Weights of a small transformer language model.
Training: a variant of SOAP for these matrices, 332M tokens, 5063 steps.
Each number is 500 + 25 x the weight over its row's rms, rounded and kept within 0 to 999. Layers, rows and columns count from 0. Numbers have three digits each. The size before them is the row's rms in percent of the matrix's.

# layer 4 MLP up, 704x256, rms 0.157, rows 432-468, columns 0-127
089:493486499511471485522470518487547514510479492515459471490518444504485519505481476473514516565476505459499512450509524495514507522506518492469484531501511490492486524519500512505524501478505496465521521490482497465481536515513453478482512470496454473515488477488496506497496491499491554484519497460547474526561493492495528498533477487507543505502467492479532466549507509529460511516430
100:450509545484512517444516529440474495486493449503562504493476464529476482483483530514462458478484468504492479512488502496468520478528514491476509538516526442514506531474468517562526503531514516462530506473497523459543450487511506518514526499521544523504455482526456476484442515534514500500461506495507559449475500512484493528520507481519490492475539508525522530506533503481546497430483
098:518476510534477528504473471498504543505488523482505523526465526528534478540489494479445528493501507508476539496486504522518519490530483525471499499534552492491503502533525483498519522509496482502510483513520497509514470488485500554494464516474470542546443518505515478501474475516498497492461515514526517429541483502537515496516454513479498525475531545499491482496511476474566511489500
105:550483469508542509536511510470480497506539513534503526445514439517467464485495522528486485507507493487485487488506489463520498477525497490487503492450454494483550480518480490543509492538491482454509477481522434524505484490492549492555469481479551500504516453540476500477491532536514503501501499464497502518534499559501515541526503531510498500475542485499521504521532454471491477495505
099:510529515478486493486516481480540484504519516549519558502515487485513514473488500521435450497530490539475504475544572549488483484508510515492515467531519513469471488507527508494519449489526473478487497505452479512518542530469561531491533501503501535543475508491491474459570508500479488513512502519509476499513503518503513475500488495515471483494503494479484501505465530503487526506497
105:531523531480541497535504509460524506472477511531502493500502493469472472549528472469513511537484524539518485539466500519524506481476504483470507515505494527477482475502502534521539510501525459459533510538504495488520511462533527492491478478491482449507518518517489515503490511461478463497516478502523475461513529514493518503516518508492529488498523534464503497505465479480539489476509
102:503483454497463525534530468488441535506549480527493493537519545502499495464524499510498496485513486518522516472469511552483454489484524510452493520446523510463504498489500487524518493510486510564495482520520495507537513541492532484530455499490484489487524508499534504491492498510493495467454495479505486538554514501532479487491513516484515465507515489476527499480523530501509466522514
099:497512518543515481478475506552482499513491483468500513509480507533528479509486502473521494507489546484489460502493489476511483517490481486528454560514471454481495427532504503508499515506499503449493493476504536492479438518517474521506531487492497541488516477482522452513532490521506524485498504464467476520525490527516521513435500436473540527503553478507519481483481484495460515499528
101:462492501479529483498506533467499485505480479518502472494480500524512534520497467502500470441456504522516497458516518477461523511553508519505495491498517518512486465460470503465494513527483498531492468489490517479483497470466517518524481489549487510519485550521488479501491508500474502496536493478541503475518481475470505522510478539484524511519492540495495512497488488513500495519510
099:480536481483491504475506495509523468479509525541492490471457460455490500492511494499519522530531500518535499464534489496522520527512507493461499511435509502494547490477535535536530489425553552521508498546476466478517501531481536492519502506496538555490513472516506450503543522510533492479484506509487450496488541509528511522477477509504517471501528514520520495504464502501449505519541
096:503512507492511528535487502520504552533444506526497498495488488532499530522532481474461502506536477489488500531513482479514498520533480484507506502464496472495458462520510481562490539527497497515463497507528486488574498486542505500518502547510538472518543508499501513465504507499526480530515493481504510543523478478541505491491476474468516489541478484498488483483517499553472476488540
101:481467484501491480484502476512534536487485499502517489517480529523511468511479455466525527485461510476498511481478493498490540464524454550489446535460492506505522514509511541507519512446483550507493490525490482485480496474500506487489537516504473504443491454537519496479493501498513484488507440565466484506454492476436466471498471501477480491464496496547511499516480486492474509479511
110:573541421515487516503507516501508471524481535518482530490509475460470501485531541476528525505503516451506466549494493492514498516467526456520463521513470473493505543485530493530470539497459514514506489477520476499509471483504494527503524528521538525499537480492503453487512486454498474486504470491530520463447523493500479494475513521498547496546530481511506466498479489522478533505486
100:471512471509528508453509514445524515495466517514474493442507476518501511501502517518533520457459526473506510471460549499518485447495506514522456495505454486490513488520477493454541509460476519481529524472507568514491519523520469495521507503546501524519506511493500505512487491459524514507505484492505446514472476477480503466536494541512491508480501487503540512488533498484505512516515
102:515506477491491515505510495503494486504557498449487505506513471493520495515508529482507560465439536467475484534460538478499476468505461488501503504499499510518547492527524478484515491495456510467512522544505464532502488513484495496533488478503499546488522494488520494498489527513535487500456519527521559500553482544483483473550552524504487505545487471528508491522543494537534503537511
110:508491486505518505512475511491504447556473472556474522497526472502493472507469495524524518422502479519539479475524498481484459537466505499477508465513489497531485533521531512511489513477515519508501529536476520458497522509530476476524484534479458526505555497511462500443506474497452499490526484458463500494488524498537464498476493485515489514491515494519522469535518521494544495548478
099:479490479469509531509557519502491502488533478526507519530472502519496472473508488525561474471545495465547480494501483450533501528520477514491520467506487467514491488482480433487488495444433530490502499509526491494512485542501514487479448507511484482492519515447509526532480524491531513501527483483518528483505512478492483484512498475501515533502562441492559523503431516449504481497503
099:477513538511510522478472507518522495504520484498492574544468536445494517475539455508499501488506535505559521514451450500500518480458496498470517511518502483481523510506523496502505450502486477468499473485499529504522508526485505466518504443495495510522482515516500507472517501455532520522457494514479532512466496558445518488502523502507501509508503456483479482483486468467473495438521
090:513499528521511490503524525484437503521542544492509499490471514509458482482524518504484460501520475475497512513465508480554477479495530521461485466512473539491499526441498495537556497512532501459493491537526526506516539507469484514523558508516510491471507445507481529505534479475549509476495506521519467490512461485535519491513500547506515515517488541516474514492481526502521518514501
102:487523553473545474481513462507497501487486502455488513484525491537483503521468492509509541532529470540518480520499513523493547548472468489490506510491532498586472454559506526494489452535480476488543489548461512468503516492463503476493484495522468504495516535481488496513510482494470504503534513511463436542502483495505482532536490481491497508516511502493540481518471525510493538502525
096:501530469495534497515518504543481512526514519483506488500488486501481520529482497541545454539556514513514464492516495524487463477483546514492503554488461541504475504519496477510513521442489542504467548527522496476535537508525489472476548479509498537474509493471507471524491518537490513502509475485525506536517544492488497508535497498514501505483493522487507460494487476515551478530471
097:495492550485517492459491485482477478525511506509442481558525508489458506487535523488503498522468454518512507491464496492468499502475530478520519487506502494449461480506473485495486504481480494528507519474482503505463466470474503509524544507498485529504492497489508543519489507455503493505505456583444512477542518506501452502499478479512518494479479492498540476464493487524510488478456
107:499503503466505497484461467522481500505477485495497498482521495519461516514496546508523458480511525489503533547507499488450496472494511477493498568515512510501527524515507487480491510506430491526482464510504483506480545548519521500483527552487552479501499464510521509495489512526485497521447502507511514462537530523517489523511514516525565574506485525501501517478512473520507488480510
109:468451563497505502530471513528477473508504482444505514490520497514524515521483507499472556502517495509483497552488495509522481495523503465524509515501492538518503473532534523512528470547511511511523493523528494526508471556509515479483499487521511497485503570468529463520473477502551564497503524527465474497477509480496542509507497533500479474511522478494511467494452506509472498512527
099:513484500537488514492470512528501472540507506466487477497515490436506461514518517519484480484525505493529484492501537543477471537491501495483511501491501482521487519532458494503526505425510491553509517496499524515467552500487539517563506545506501516506496506499493484538495522529460480506501508497508502465486518499474488501481523490514558504490519491462535514482517465503479501509507
096:500489530558475509519456499494536527503510513501493480452500498491520488542492483475493502539498510540522449489492480479500493484494498496489506490496508468489538488550465526508469539541486543489463512482501488526543511498512508466497502473526473481481452500540503475524523439501517489507527527484509469512525505467558472498478520540472549462474475466494526540522487484445476510527487
098:524467514522513500508485485449460484488519474510474480501499470500496495500464496489530494526537480521518509436528519534468555482552501521487489501535501507543497511506513514516483495509503451492512482492494504495486528511491488549519527481456478492495486501517504505476526509527540497424479540508514501557496493470529509517459474494509495524487513542492516469480493486480440493448496
101:542501531533491491498530528527474473513472538505467510500476514519502502504511517533477526530556524499437468479536485480524501509482516560489483492509510485506482475482477491489546517521516495486471520429481539495528525504501502500485498499526474507479521511458505542485506489512481532479509513502523500453574467505503481508475508478477473490501502513511522484472481467525547504526491
106:498488477471448495531518489495529520528496493526523502478442519508527552512521562529493499519449496499489478503484525479487499452479487497481532485502475472535440477480523510527516555488461543492481481453498516522475450429541529513501525501479454465524491480543506524515496488492482525504507458479486482512483502503451492490481504505510511510485514496499527466493492436527501511469464
095:491488458490491512534500460458494518508444518484500500514516521473518486524492532486522521467433518525548459504522479518484469478507504467493483519479514527529541494497509538532479517471526527499495468505496522489526501496459492502540507503505490428488512479487508517519475482456542470525522479543503497501512474468492501503525518545462539469525487493474506550530488476531482489528496
101:495488498542502490487471517504499497485484475526535521497475495489541492473548501475482504477509503485521524496470460453490524543497467515482496512467490509460484520497508492487509510512495496522509494547481537484517467484525519485472499498530495508495502486503502508453503490554531484500508488512438460485488509469508495485523524490484508508499478486473496455465552477482538492507508
092:442483512488495467518512521475478470513495486484460531498427503545520487524533503529490523511509510505493483491496456461497495524538458427499494520452512491492473492490502466479470522456483499463487518513544473486512462513460474510485531501504419528501458459522490459491477476507506470541500513490513534481558502524452498543460543500542507504503460528499496488453489534498491496456460
104:519523457509471485479497514492538467527481471507475522528492516512467487477510473522456512516506549478462468505513522463478517520499505518511574508501485534467455489469498510483502458522533490472506492490544481497524503516517457463540545502506482504507488515472508505459512528457494479494533477490538498524408500479459494468481499515512477506491523483470499525496511513509488497528512
105:480577508479496511548496448503506507504505483478513498493483475548518506505474513522530498499478532479489478497521504513476540481540514514489466505496497472534494505470450502489531456503555513524530489530489513534523506491528518457536470475459503494516495484494484469484486485482512510501514468519536502493452578504476522490470483464505506494449500510514518501492504465497533532480494
095:473529524516475526480492497506464513504507494490517511502502555492521480505491532531489485540512490469488490473493498517516526504534468563492521509501539507484476507470460510470494513510536485466513484466574468545509509453497481496476497502504494487483514500507525518458464471487534504521506481502479492464461485543489501526533523516430512480499518460453535513531445483511475482527485
100:473508467486521515502482490504546499496541495498519485478500483433502515541482548522501493503467464523485518522520518482512507486496487492507480564503537498471472508510476470526474453521452505509432495562510479479534501517465479517499501492503471493458512480527515483465531539503490519501523491501479544477543526492508517522536460508426514488498528432526499520497511497503486528503511
104:512524541479497488527523521557502536534504536494470515528489544483514530532492498483512498475518511498507452481495550513534511528475493488482492487513438520484532498496526483499528532463515476485483458488490510513480493474464521489488486489512482516462514534538513467524490476470492531477464488473514516544518515500457572472513490491522540471463485504491492526509484486523477507494471
# layer 4 MLP down (transposed), 704x256, rms 0.147, rows 432-467, columns 0-127
090:465509530557562502491479490475493507547534518534529547517513499477507468499452510508487523497472498540499484526521470474471506511496524502466487488511494495496534506525523495509487504509468529503494468511506507492532505504492482480502478497528517495455518495504459502553496484479516504468477494514490485443460512543475499503453512514457490531502521532508490548486467526480491505500505
104:471483469500579508474488500541482482505438518478535472510423507475508498450470496498523511491453531541503497468480513485495487544486471488454487466558535537489515516463489514458514503455518485476544522539562472514504512522467490479478485534512495498480463466478548487495501487497493502492502487488503538495492493479503465462505532511520489514500496517489516494494502523527505492505508
098:501513492532501496519507501494508497480544575474526553466477488469536491523503503502524499518515483544520481532509547553496494503518463458516559539483496517512509501474560476471513484519477499508504508526522497511497503504479515500497488497548514504475497516524521506493497469504458462467515526538473540488491509495534441523508525521514531525518523563492539504496527477499483521519490
100:510483537509526512533489515498497516465486461521506542451490522458540558549505534512505509525507520491540536489522507493482480445520525478486478497508519514491507531469513547488505522512485520488490508527517482548518511500516488473505489501510472481488474542524460501516532524457476472498509481530494496487514455482506483499475506502501504515566528473548528477491466538504507486545529
099:517517504534525467523490467472519512505526537492501454487508459488470505523518541479498534457492506482522479498521497493468495463515517560529465479542520444501508517490485555515529478489468452466474479491495503468497518511512486527471454481492495497521502494500544485488531499529504502445492483459471513508498509487471536526494500525479558494502501535478507483469487534472493545495506
099:521517503494482532519517489539471533481490508488477501515523503521474489461485494485492453491441516429547509477446523489511506535496495508495471482445515507502484528494523490484484486552496490501493472502535522531512507544526493503533524488547523512479516522466479495500509503519521455498473514542479487491481457547504488482468502441493527537477516507508524507507475571467511515506531
095:550511511450512514493529500489501485533494516479531533498541505521502483495486537541517498507497456466554521492517475480517495491443569471533500506472458502554487511490529491479483519542499546498489505512534515535451514492479499517482489512487500534503516555514515515497516523527499486519526473517494470517490500508462469471413496544486467477547435508493528447499484540528523482458497
101:446468485539472532513474501530507502495476487521480478494520479508503517452507480516540494481466467509520504484503511535495498523491498471496468446465483536505447454517488522501517483508497514451514541513494567510484524481475494517477508490493514477500530478449509475497459512492509507520458478459532501505522500512476522518515505495503479504462505498519538504482492529506518488453486
103:494474470456525447495489493527480460516507471509504539516511502504472501499499491465490520490490482512510510509492478530543453503499441514486499495455482453472460521547521513491505539539490517495472496524493491484495499556536495495475520510489506516466479467534494528458528486509493512536526486502504543555540494539485498471513534481497440514531501526484531490502505433498516501502454
103:500517504531478509509498513527514493520480490477549510478478464485503529497494529466475500488463512469464471485468496532524502494507491485547488522462492450512483472511523519499502476449475512473493482538505520524496510527491515538497483488507469490514486490583499491560539503507492524538478530529475506546518480490500515533491471504533533522548505488506504522472510513515507489486529
103:493513502495500514518500484527517503503552534538521469491499484492496521487525483472496509522501464536528522514533494510555522536431493480527486505535515496492469474542530501484496472562501526485495473517497487511483537478494543488473521518479497528567529539503495515512502480483462512507497529443504495519501504479524540479521471495518501516532504500467511470535522512512521475495505
099:539535527507506493522477485480488516464464476503492473551550513513444522490509471525539519494491510525511490509474517551519507478497502496504525490548469518523509515498505497474526491507522506484483525497476491540462474509498543496546506475496463501526480469501498515522487528488511516497493525508520505535457501504525462471491511510550488501497509473502533485486521537469524539483507
105:535509489505429470465488502499487447481543463504516498516501474456485516489544510510500517476458520491494511546526473520497510512453519464506438465524434499485528518450503552518482518487497510557502510515504473476495534500510527456468494503504468490525519483494490535495493486495532513513517515457496504527531471510491491488486503540537471497506513485546469487526520518477470471505487
100:504538480483479500437480524469510464524507502510481566539504489510494480523497522509498489523505490509505511509512494528437516543466511464531513499517471509508475534513491482530519499515476495491520461482496553492492549501507472448467500473505515482569537510517475504466479555507459538470515523492463470479476470483508525524475484484485512477551533500499519536491461491515469526508503
098:513428489497481516488481456506492473442510506533457472500523517455531470496491519510503513520508485464503497482498478496541527456485443481510500428474488487539507514533492463507493469504475521461515513495519533488510500511506490505466466498469508536500502501507518507489529496526482505535494481492519503521533505481477517478529527523496448505516492447527467500491558481517521507529526
101:497498474465448490533499508479492491521542478504466528520478480501516509463455470493521486500521508504467487466472510537509502491469455499517509496478510478507504532525497536472517508503518512509551501485467506496475481488479483471498512458498532499478501541469506546499520568488517499502502485509428497468548477473516507473461455482465517494486466470507488518510523483498479509474526
101:481531489504448513472468558483487523542506473511507466502500475520494508537450469477554541512454481513504492462491544482522521475463422521507490538470498513496492486513491488478503516500502537507545504542519476520478457513517505504510489503565489532508508475471476524525477532523508492503466470533521503514459485506455473454504494500491493473499468479516486469515499485473515492541480
100:492514488547506493539481531461480507547524548542488477502527514500483499475433564493532489497468492473502491491492589504468563497506489514494466484493499471440500502481538506494484482467478486495483513496476449522508512482525535526527518490481468516476469514515491473475504479458511489494493510483473506492522524547496518481524512466520519529512515509485496533486520500517489484540481
101:536504501497555491455489504485484491535471474469501522517488483489487496508500512470530485508507540480483527469479535476498543498474499497519499494475518517477520526498523452506532503534506525526547494544499510503506505514508472493478581518448494490548493485536488514504540565515493514501477498486508473497486498461507536511480543525489484517486479486505452498502505524498539484508487
095:504463472509535512537500463500491484500461497523454489472536511516464529476474503512474517520496482504536479468526505494464517518479492496498495476542466460502490468513519472481524533517459530488531497529530522533483500489518486537517478492498528499491496464480499490511464510475501477468517518463481485461470517549522453503503504502512501524505497524445496519480493495444488474533505
101:521547476525533522502483481484512526476525529560496448480540542517526489507488514517512508548496501469537487518501536503525514535530488491553497508492479548489517513551495520492493516503496527456507499541512496492522536444505465500524480500495513516482498454488524477495467519503502491484505524507457536522477504549454459514491466492483525524496536485484498484508481471510457458502480
101:474476548474517544471507475548471497520533492517493517532474488489466508501518546486526496513484468508515496468485485511571523506501537461480486481484503516487481510528483506525480488534490505528501465537526493483474493488551513521496484479527490509504528497470457483462500500518511507500494455581468528513526515494484504520501524475518530523500531480483516536502506496512473514472486
095:517496544498484493484496496531542498480534482526504513524490507474471460529472432506497493507518506497471515478513525475509515478466517491532485480510514512481475500466485503483506519453545466537550536483520469528515482497518492527457529510526483488506498537477470527463511503518510473504484527533459496539534497552475489530518533521450502490527504491516491519535489476508477524467544
102:503523485486491498494519492489502530514503519499505497480521485504502556550480510475492471494518426465502471476483482478467534498497475476520454492505522498567516491515546518462472498494471512498454526468498481477506515511493500477542477445500494532507527487464531497513480485513503495435494534497512478504431535492509492524493452499547528507512498510486521542492511473530501457446505
108:476486476525482507496485509531508495495512518528524507531457436492476477471497478434505495465503449529524505505501492476547479491501454530482483492461513488452511514499479515514475502498469541544560468493522506473518539546470481568504542519465528516502483490510531474541497475520533483541497510518473486496497498496515493484453500515512507505491477514455484519504528458500503479449503
101:509451485491520523470504512489497510525562492500485497505516503495459503468594539470508501521482461500502516463488491480484558522509510503482493483467496494493500518539519479506464505497488545510505544507473515545512488493507526534501469502469536517490535496485483505517532457526503483457498496494511501505486502495440527493543486542475515491496512472513482544501529463462498494511554
099:534502511520532461502511515486499505554516511519466442511509529484473526544510438477459469466465518503526487527522496543496525471482491480485511484485504471514513472534488510523520494506526537499520511454505450484469478523520535530459523505466501495497443487532470516485521512483484474507487529510512515481511498499466577500506513509455499497501500498532513499462510489529495508518497
099:524463531525485507523586519481508482494511532471484463496519486481510499517493505486489539493531518527474528454481500511495522503466523513485515509483509517520491494477500504481468513487492530517508473500530461518571472557533493522505518500473455485501466477506490502509481517482484498486495498456499521453525468535518486517529523513506485500502549487506497478522502530527492461478506
105:472489570507500508508481483508480477503527486531512501473463520509457515534505453487472533512565490494521486454483456508558527486507517488491521484520491513495493515507534481492479500465556514491503519492492520477482487467463464508526490499481495510560530505472473492482491508478499481468506487488439516510500505467481510527511496467482536492519498480499427543472500492511477525477547
098:502456523428559507498510520486506502501496480528494524487482496486542502496501473503536483481489503537531471480492462469494516510494496503475488449515481506542510493480551481491453528530486498471492492505445504485479474498516508524507493455529475521491533515512479482584512468522492527495479505509468498490485474509475506477474530517485500503529494498479510471515522505497533499501451
099:463536540519518469468456476469513519456476458511506460485553508454525467491462496494476505510519494496507518462498467467504493523470496497533519492494480527504482517524490517458504442532508500482494493538463439471483503484521532499498517464540539505529496468518481504473520511447456533499494500497512506507502489490529481483530501452507485521476477484511495499513490523513548515517518
095:532489514523502525483484485507484502495474495474491519523496513562521468523501529489533490507481528516566501531508528453479490475484513512532540514507490551512477484541460517528498486497496496515498480551493494519484544525514491477513458469521515513486489491453495484507506509527489497476505492560505464522508507458535481492519482458482463511534471523462528446513470529531506498504516
104:468506497516498532477523460468501479481482497493526511518491449474492481530495528498447472488443530524465499503515481562484516487462461510480518489485522480515463478485493471516516512537542513526541521502521523503505492481463542489516527524504496490477513478520505524515544519500490478489475485483498503474535493472492538503518497502522498498516479528452484462499528495525556494449522
105:488513552452463485498497497530487444507523505499526489532489497473527482510561488553489503511499497521495518457535503496479518470508470534482510489467464440472477473536488499501521518491511500522505496514520485512484526467449476557539492523450555489524539489534503489535473524495504472458477483497537524518490534537537517541527480487488498526484509505512508521513499508501470459512536
098:532520517511482492493469478519513490472459499513439511430504473488520480534478514508512565492535474484521520481519505516475515492508501520528516462515483501508498505516536515482516458509472532513476505492457539522487489483493486520480502493486475518509512472486502493469521543520494519555542489474491452513480498502491527493545498513504489454527532464505504524537494498483508485491452
101:512514480546509486483486463486572500502489524478517498494511472517455467498525528494536493509496453507505504489507547460507520500536488541478482510497517517467457476532499453519492462520527504507493475530498500460486444482493468492497489489489529476495489434504478495498466493508503478477502530514475533529490488488485460512508487497474512515505502498520518522520504525489456514453506
# layer 4 MLP gate, 704x256, rms 0.161, rows 433-468, columns 0-127
100:501513529492495491480502518485522548478483514520524515522469489513484481461471503535482484522478496527497486464495504566539463470499449495527526489503493468480523504486445499519483473506496559540453493468507535504533444493499516548478475461527490504470491498579472518459493469555502517481482480501479510460481460447482534511469471482503466522484555508495523523506514515511538493495515
097:485530472484436530534511502470492502533508458496491504479478486505514482524501505504475524510468470469507487517491495497526497490474487503473479516527523486493540501492501476518493505518493557486529444483506522527474494489513500496478489478512509453533498485466479499472486489471515505483499526458487485482511489446509490486494478491495490489496506504463484499498517560526475510451502
103:533433476490547481504533473517488493499517479512533504537509492501502517549463524536495562504550503432511526529530470532475501482494465494533495533564519497510517516531519489499479424485496437457526498541462495486487531513553470535535516497543516456517541463527486495509527507486529545524462470502500487490483525478500525503492517485489518453478498495545514485497511508517514496481496
095:516511532452529501520451481490463476509477534487536490475527522495492507534529501513477526471471528438521473520511494504477493482517512483492492443549490489518497517464512511504511481454484536533531490497500528479451508520474533507493514503529471527493525487480562490496496496536531526484483508528476477514510499511472543558460502525452481518505484532489508426500497487529510524486466
100:512508531529497499487479524506521487470490489479506527482507518508516514457494525505504493508481531464537494494504492554450516509499479470464506526528478519545586520486519456491486518468517496496495530505529497482517483522489453502470485487491486518499516506451446511496489465514515521475479574478513468513509467523501532477461484518496491489506499491506479520505540509500496492495559
100:462508519531515501509501500514510508544496517520492478497490505545528513507471505496523521502474519488490508491496491483509507541508488517477492502542522471485541471513498507511472470539547467525491458534549511502487508525523524474537501516530462506474509464474516494485539492537516554534499533506509478516537530421468490516548513431515521504496469499526550519476506513516498464483485
111:500523514459493458471532475509470517499475496479498549521513507486506474500518494523504509516484502458528476505479521445461487494495549530537483474503521531485510508460471507473524531435491499469473472545533486485494506462497481506523469508535542465515488491479507496472478494491512493484483512521506518484495504491499517556529506487477534499474534474471504534468496463488479479471476
105:512471511459482507498527473500526493484495488495477457480465467534540461485520480499509496494480498470484497515486523535525497499525479521496494476520577474482469481482516539452488523484456455504465498506511465488548516527485493555519531498521546496494486523518506489469543502507522497475457472485534486504541474487489533537498474528514506513484540521440496558484448479520461496489489
098:520538489501479470477512483537501489467500550531473433466453473514513478522545481506524491539511515496499497457496479554517496456499542454482474521528488531490513495475506564527510498481489540516473505479443513495519505521488509486504529523504535531503508557455475466533537507523488507510445489480489494518477518515486533473458472531514493514506529488534505468498532553471501536511542
102:493507471544534467486467458552499532532515495482474514502483503508498472487504522505500485514502485475550478505446517474481492524480458440453501504528536509529487499503505492495501545511466471501507525505502470500497518523489522417525522477533531521526531460485502470497469488477498483501498489504515492516536516488485497436497540515515507500453505504485502547532499487482468493454476
109:475515488471466452495471513538490530508497509495476521475483502511497451499539537558501537536538503472540526470496484505448468495496507485469459478525526504492501419485514484486528474553482509466493508485516525508467493496515472498539489473466456480477525508508496515546475525506488506500497527499478512479495550515510469470509505524512501503492512456553508456476473473475505515468486
109:504508432517498516473485533490469462514511488517521462534491443455517492488514566481532501489459528493494497531527431476501477504457492482483437475541446508502484515504529517509491529502514485536515483474507471506489535499499498475489500513506489475523492493480470496518494526500506483505458540478521491493515497500499507474457505514542477524488521475560517497529501484522513471495464
097:484511510518517508462515516479452525513522527492523502534538503475507471478523519499487471464510475500494518489522502523493497477472514508534507521524491548479510504452443500509510529455432460520536519526441485514488507554471473502484491497523528536510512528522488468483466525522491492495490529505490525524552516459462469502543522567474447504497474522519536506530505499519484520535500
094:492536531496528533525548492524471505505498452496482510471476457511473535520517508498495502503456506540489472489528505494474489492529515502525500494538520527487515499476488500480490520485477532522499486500480506443495529521518520535468549480520520552479515466502495528476524473470485462492506512518476523503494473533519487470507510481521525479489496505502530508475493484491529451523497
111:502482491538461499476471505485523452509493482500493488488493472513516504519465489499490524484513520447522541512565519488502494514507518528497489468549500500491528501488471503540487505480484547502513558526503462464504503520509481473510478492478516500498514511505486485439477487473458541509440511467498479510471528505523448502465526495533500488524540519545486519513522525511531475524481
091:477491492472484518512540474468509518511479495534520536481457521518507486468548485499504444512512535460521489494514490459517531510547494499520531523508491478517508493459515480477486461521490534467495528518525486484465504491506483443484454487507494434495519505510487498498508500492506543480519488534465494456490482478474523469481498485501497479514553462519524517513487497515495459507527
095:512490532504522494524468488493528526463533492473551534494451464502446494485480524514527499489492482533487479537505509456494499521458511487476520491462517495526502471444531508504528539531490489517510475491507497508504498473453497478535477543492532519549513505514529509478531494542537521462483486474477460485510536436522510479485472513453527488473513526492474542487520500505495522531471
090:538491526480524467486513542534494487475486499490539517491515510483521459479517521519487477501480544464506463480457492493517461525515517513475478514495494466518499476491493497527529456529498520492469506527509545481470500488508450491485515529548473478534513469548464507492523505473482532491501539500526493543469528475514535479452508484507478488464493494490454512526498514511541545523527
109:500536465525439472524474476477533531541531486485529479498505486516473489496487524484529508470492492494514493474482471505480451541530510465504492516513498484501519508528474504490524540493519542516532528493498506538524487497509488492509498475488531521495479474456472491516482521463498478483503517493544511504470551499530489484499508485521504529471486531519519483500516532509488493499478
099:524558529535540466470485541495482516507475498513465470485525483506524488489484484537537477492480521465503491545454496505546485515537468517522478476500502511519485488508509487500452510511500473516505501500494491549518508510508505518511512561502470492522486495537509484530466520454504486495486484537491509477467475466494498534480478474450492518484464454497529560518498570515501473501488
096:491505476504484520493496546493489515509509498503491509508476542517502494492477488507511486483557487534517494507488484500522507500483421508454507453488508474479499518536511493511525443509516595516509442461493475493489509520471504549485454511500525479539517532495466500486500509513532463499511464479524494474491479502496476456468512500494523526488525537533501501515515517549495513533543
106:510530516505478494492511492484530528502539444517494509551518514501542470499467479525514518528463483534500529526519492508490505529519512495501498474498525539468499518497451527478511477531505485453503488470510519510496465516467491516457484482503484470493511465467497494541518448537484465482493490493527557504498496522523509483460514490487514481479505497513478516493510466503485499526556
106:489536487508470514494489522476507510477529509481517491484502531467522525511524512502539495477478451527492507518485541490491515517494523511501482480480527518459470485475505475491541514532458462537495490520484471527503509485462471521518476515560532463499522478497494488509528531470471473505504515487517470516520527494522534487486490541485503516479478498489478462488500464471528492506522
093:505463480541510523489501505507479507483540491494497495477483494479473459496497498469498511461526469496460489497485540477490478490496477531465525500462491493493532497498487535475487482461494513582515502487510495524491517486501497529462516502475521524452468467507539489521472495492501470478515549520496465517460531487545434506473471506519506513504499526504521475484465476498512446501511
100:525487518502518493504464496505533487531515483546498495482482536483499501484520470492503437502486511466496535507525517479516473535494489538502504475522533531490495525521499509485506497516509471497471508526504511496479517499473479508464560504514516496477510504442504519468505506497503512509486484535463521508495503481511465500493516483493504469467516528493494487542507475507498471473427
109:518457513510472550501504480480515464500481480503476462525492485464521494465454490496524510489475527521516522520470508470483501531503483513538512460501452502506532480466444499500485445486467502504508505515482508525485496526480528490488518477505549490514507482490506495471506511507494490508539454503527416495484500475453465440524451521442484474484507483546514565494508521441500502475514
104:526481498494458526471507498531535474511501492533530509506462471481443490534519516497553493497541524489470479500530507458491514518485510492497460482556491506473514495523463491510491495519496519516479610473476523469457530518512481491515500454534521519502516513475489525521550485535461545523497480512524490514473519494522501469482506518486526488552543509451481510502475497491484544513483
099:498445465478497540503549493463485471509520508445532466465442493515472516532560525498466450479466481514501461477502496525565557477533498443463498487465531508518484497491520499513503472483509503500490471473536494481507464456483480518501489511476475474542497521536484469466518500498504527516508491481482510543489541489494506506491502513500518518485531496530530493461524503492439507460481
098:551525482429494522522495489439460515525479479504498461492510497534514514500486541475555532530481488515467545506504435506537521505495502500525526510501469498499526509483476485538458515495450524490483500514464511501499545530479449512520504512475521481511480488530486527526516479494526495519554505511464490507476532529450522513494498501522523484510450529521517518482478492514517513531479
094:477530507509468493501507533469570537507504493518476484485497431503479501467530485503508523516480526541477471501510499488505465482476457473494509540505499533500535512515471457515563478513520479500457499520489512532487504516490503519513498450476484449424481474522499514502490527485487533464504502472516486438490488494498447470488433490502492471510456534513548477496500491544579491487476
097:505512555482450483480495519470543546509488512481526534518527510526479511516530499505513507475460517529550488526531466488482454538492513493486479484479466509460485493477471473505490479483504468470449494512525545552545519464519512527507499510495491505530489494458475494506554482539470542483471526507483513483485496482491505516468510537499492500517485488462527483524481452499527473505522
103:512487485537473447528504524518479513523513459516484481501468492568484496499525508477504518469516487518517496493476542486490434494482515504531459512499503500450490502513497521510522499477522540511513463481499462447473481516530494475465470491514496475516485493503452519490484464530506503539510487547483475516511501499466526510480488477476535507480516505488547486458496463490457512492442
107:523517511491528481527516475482494475511498480485478506445530509481453547504464508526506473546503534476505513513509567475516523493532483507468500490461493511499524500502528497515541491470507479442504529482468476508481494478475498460507505488495532485508468486499535466502504549511537484526419501480487560476502493493476470479465528506509458494503531554481465519521518530503515480500461
104:474486486488489526493441489458485505488553512483498466504506481551462509457453499502490498509447474555516532521523470481540510518513527500469487491476450513483531480499495535466536480490495500481475484516511501473519513508508494524488516527502484522487477490516484500493499536512455475485505469517472524517526470522515509522518493505510475512504473506521476477501513474567495517479487
103:545466477506498505511508511518539468506513504517493510505505536466498538509480525495525491558484450492531491546510519489480457505497480503508520545528491518515469475481494497504460421525525549544490549503522502486499474506480496452471430481509494524442530518543526483514488482524535494504528480469487503442464489518511513479527500468502518518482505477502476482497522491481499490513541
105:497524479481510524520518483442546470543550470482530498473499486511523504521526490465492527482489463514484487517522536495484509475549486537517477529458510514510497528512496523479533484499487535490509534467462492491518498480444485528492496491484492500484525497512461475493528488469493463525473500452495499522510516441498498499506507497483507498469572504517468511490509484490463544478487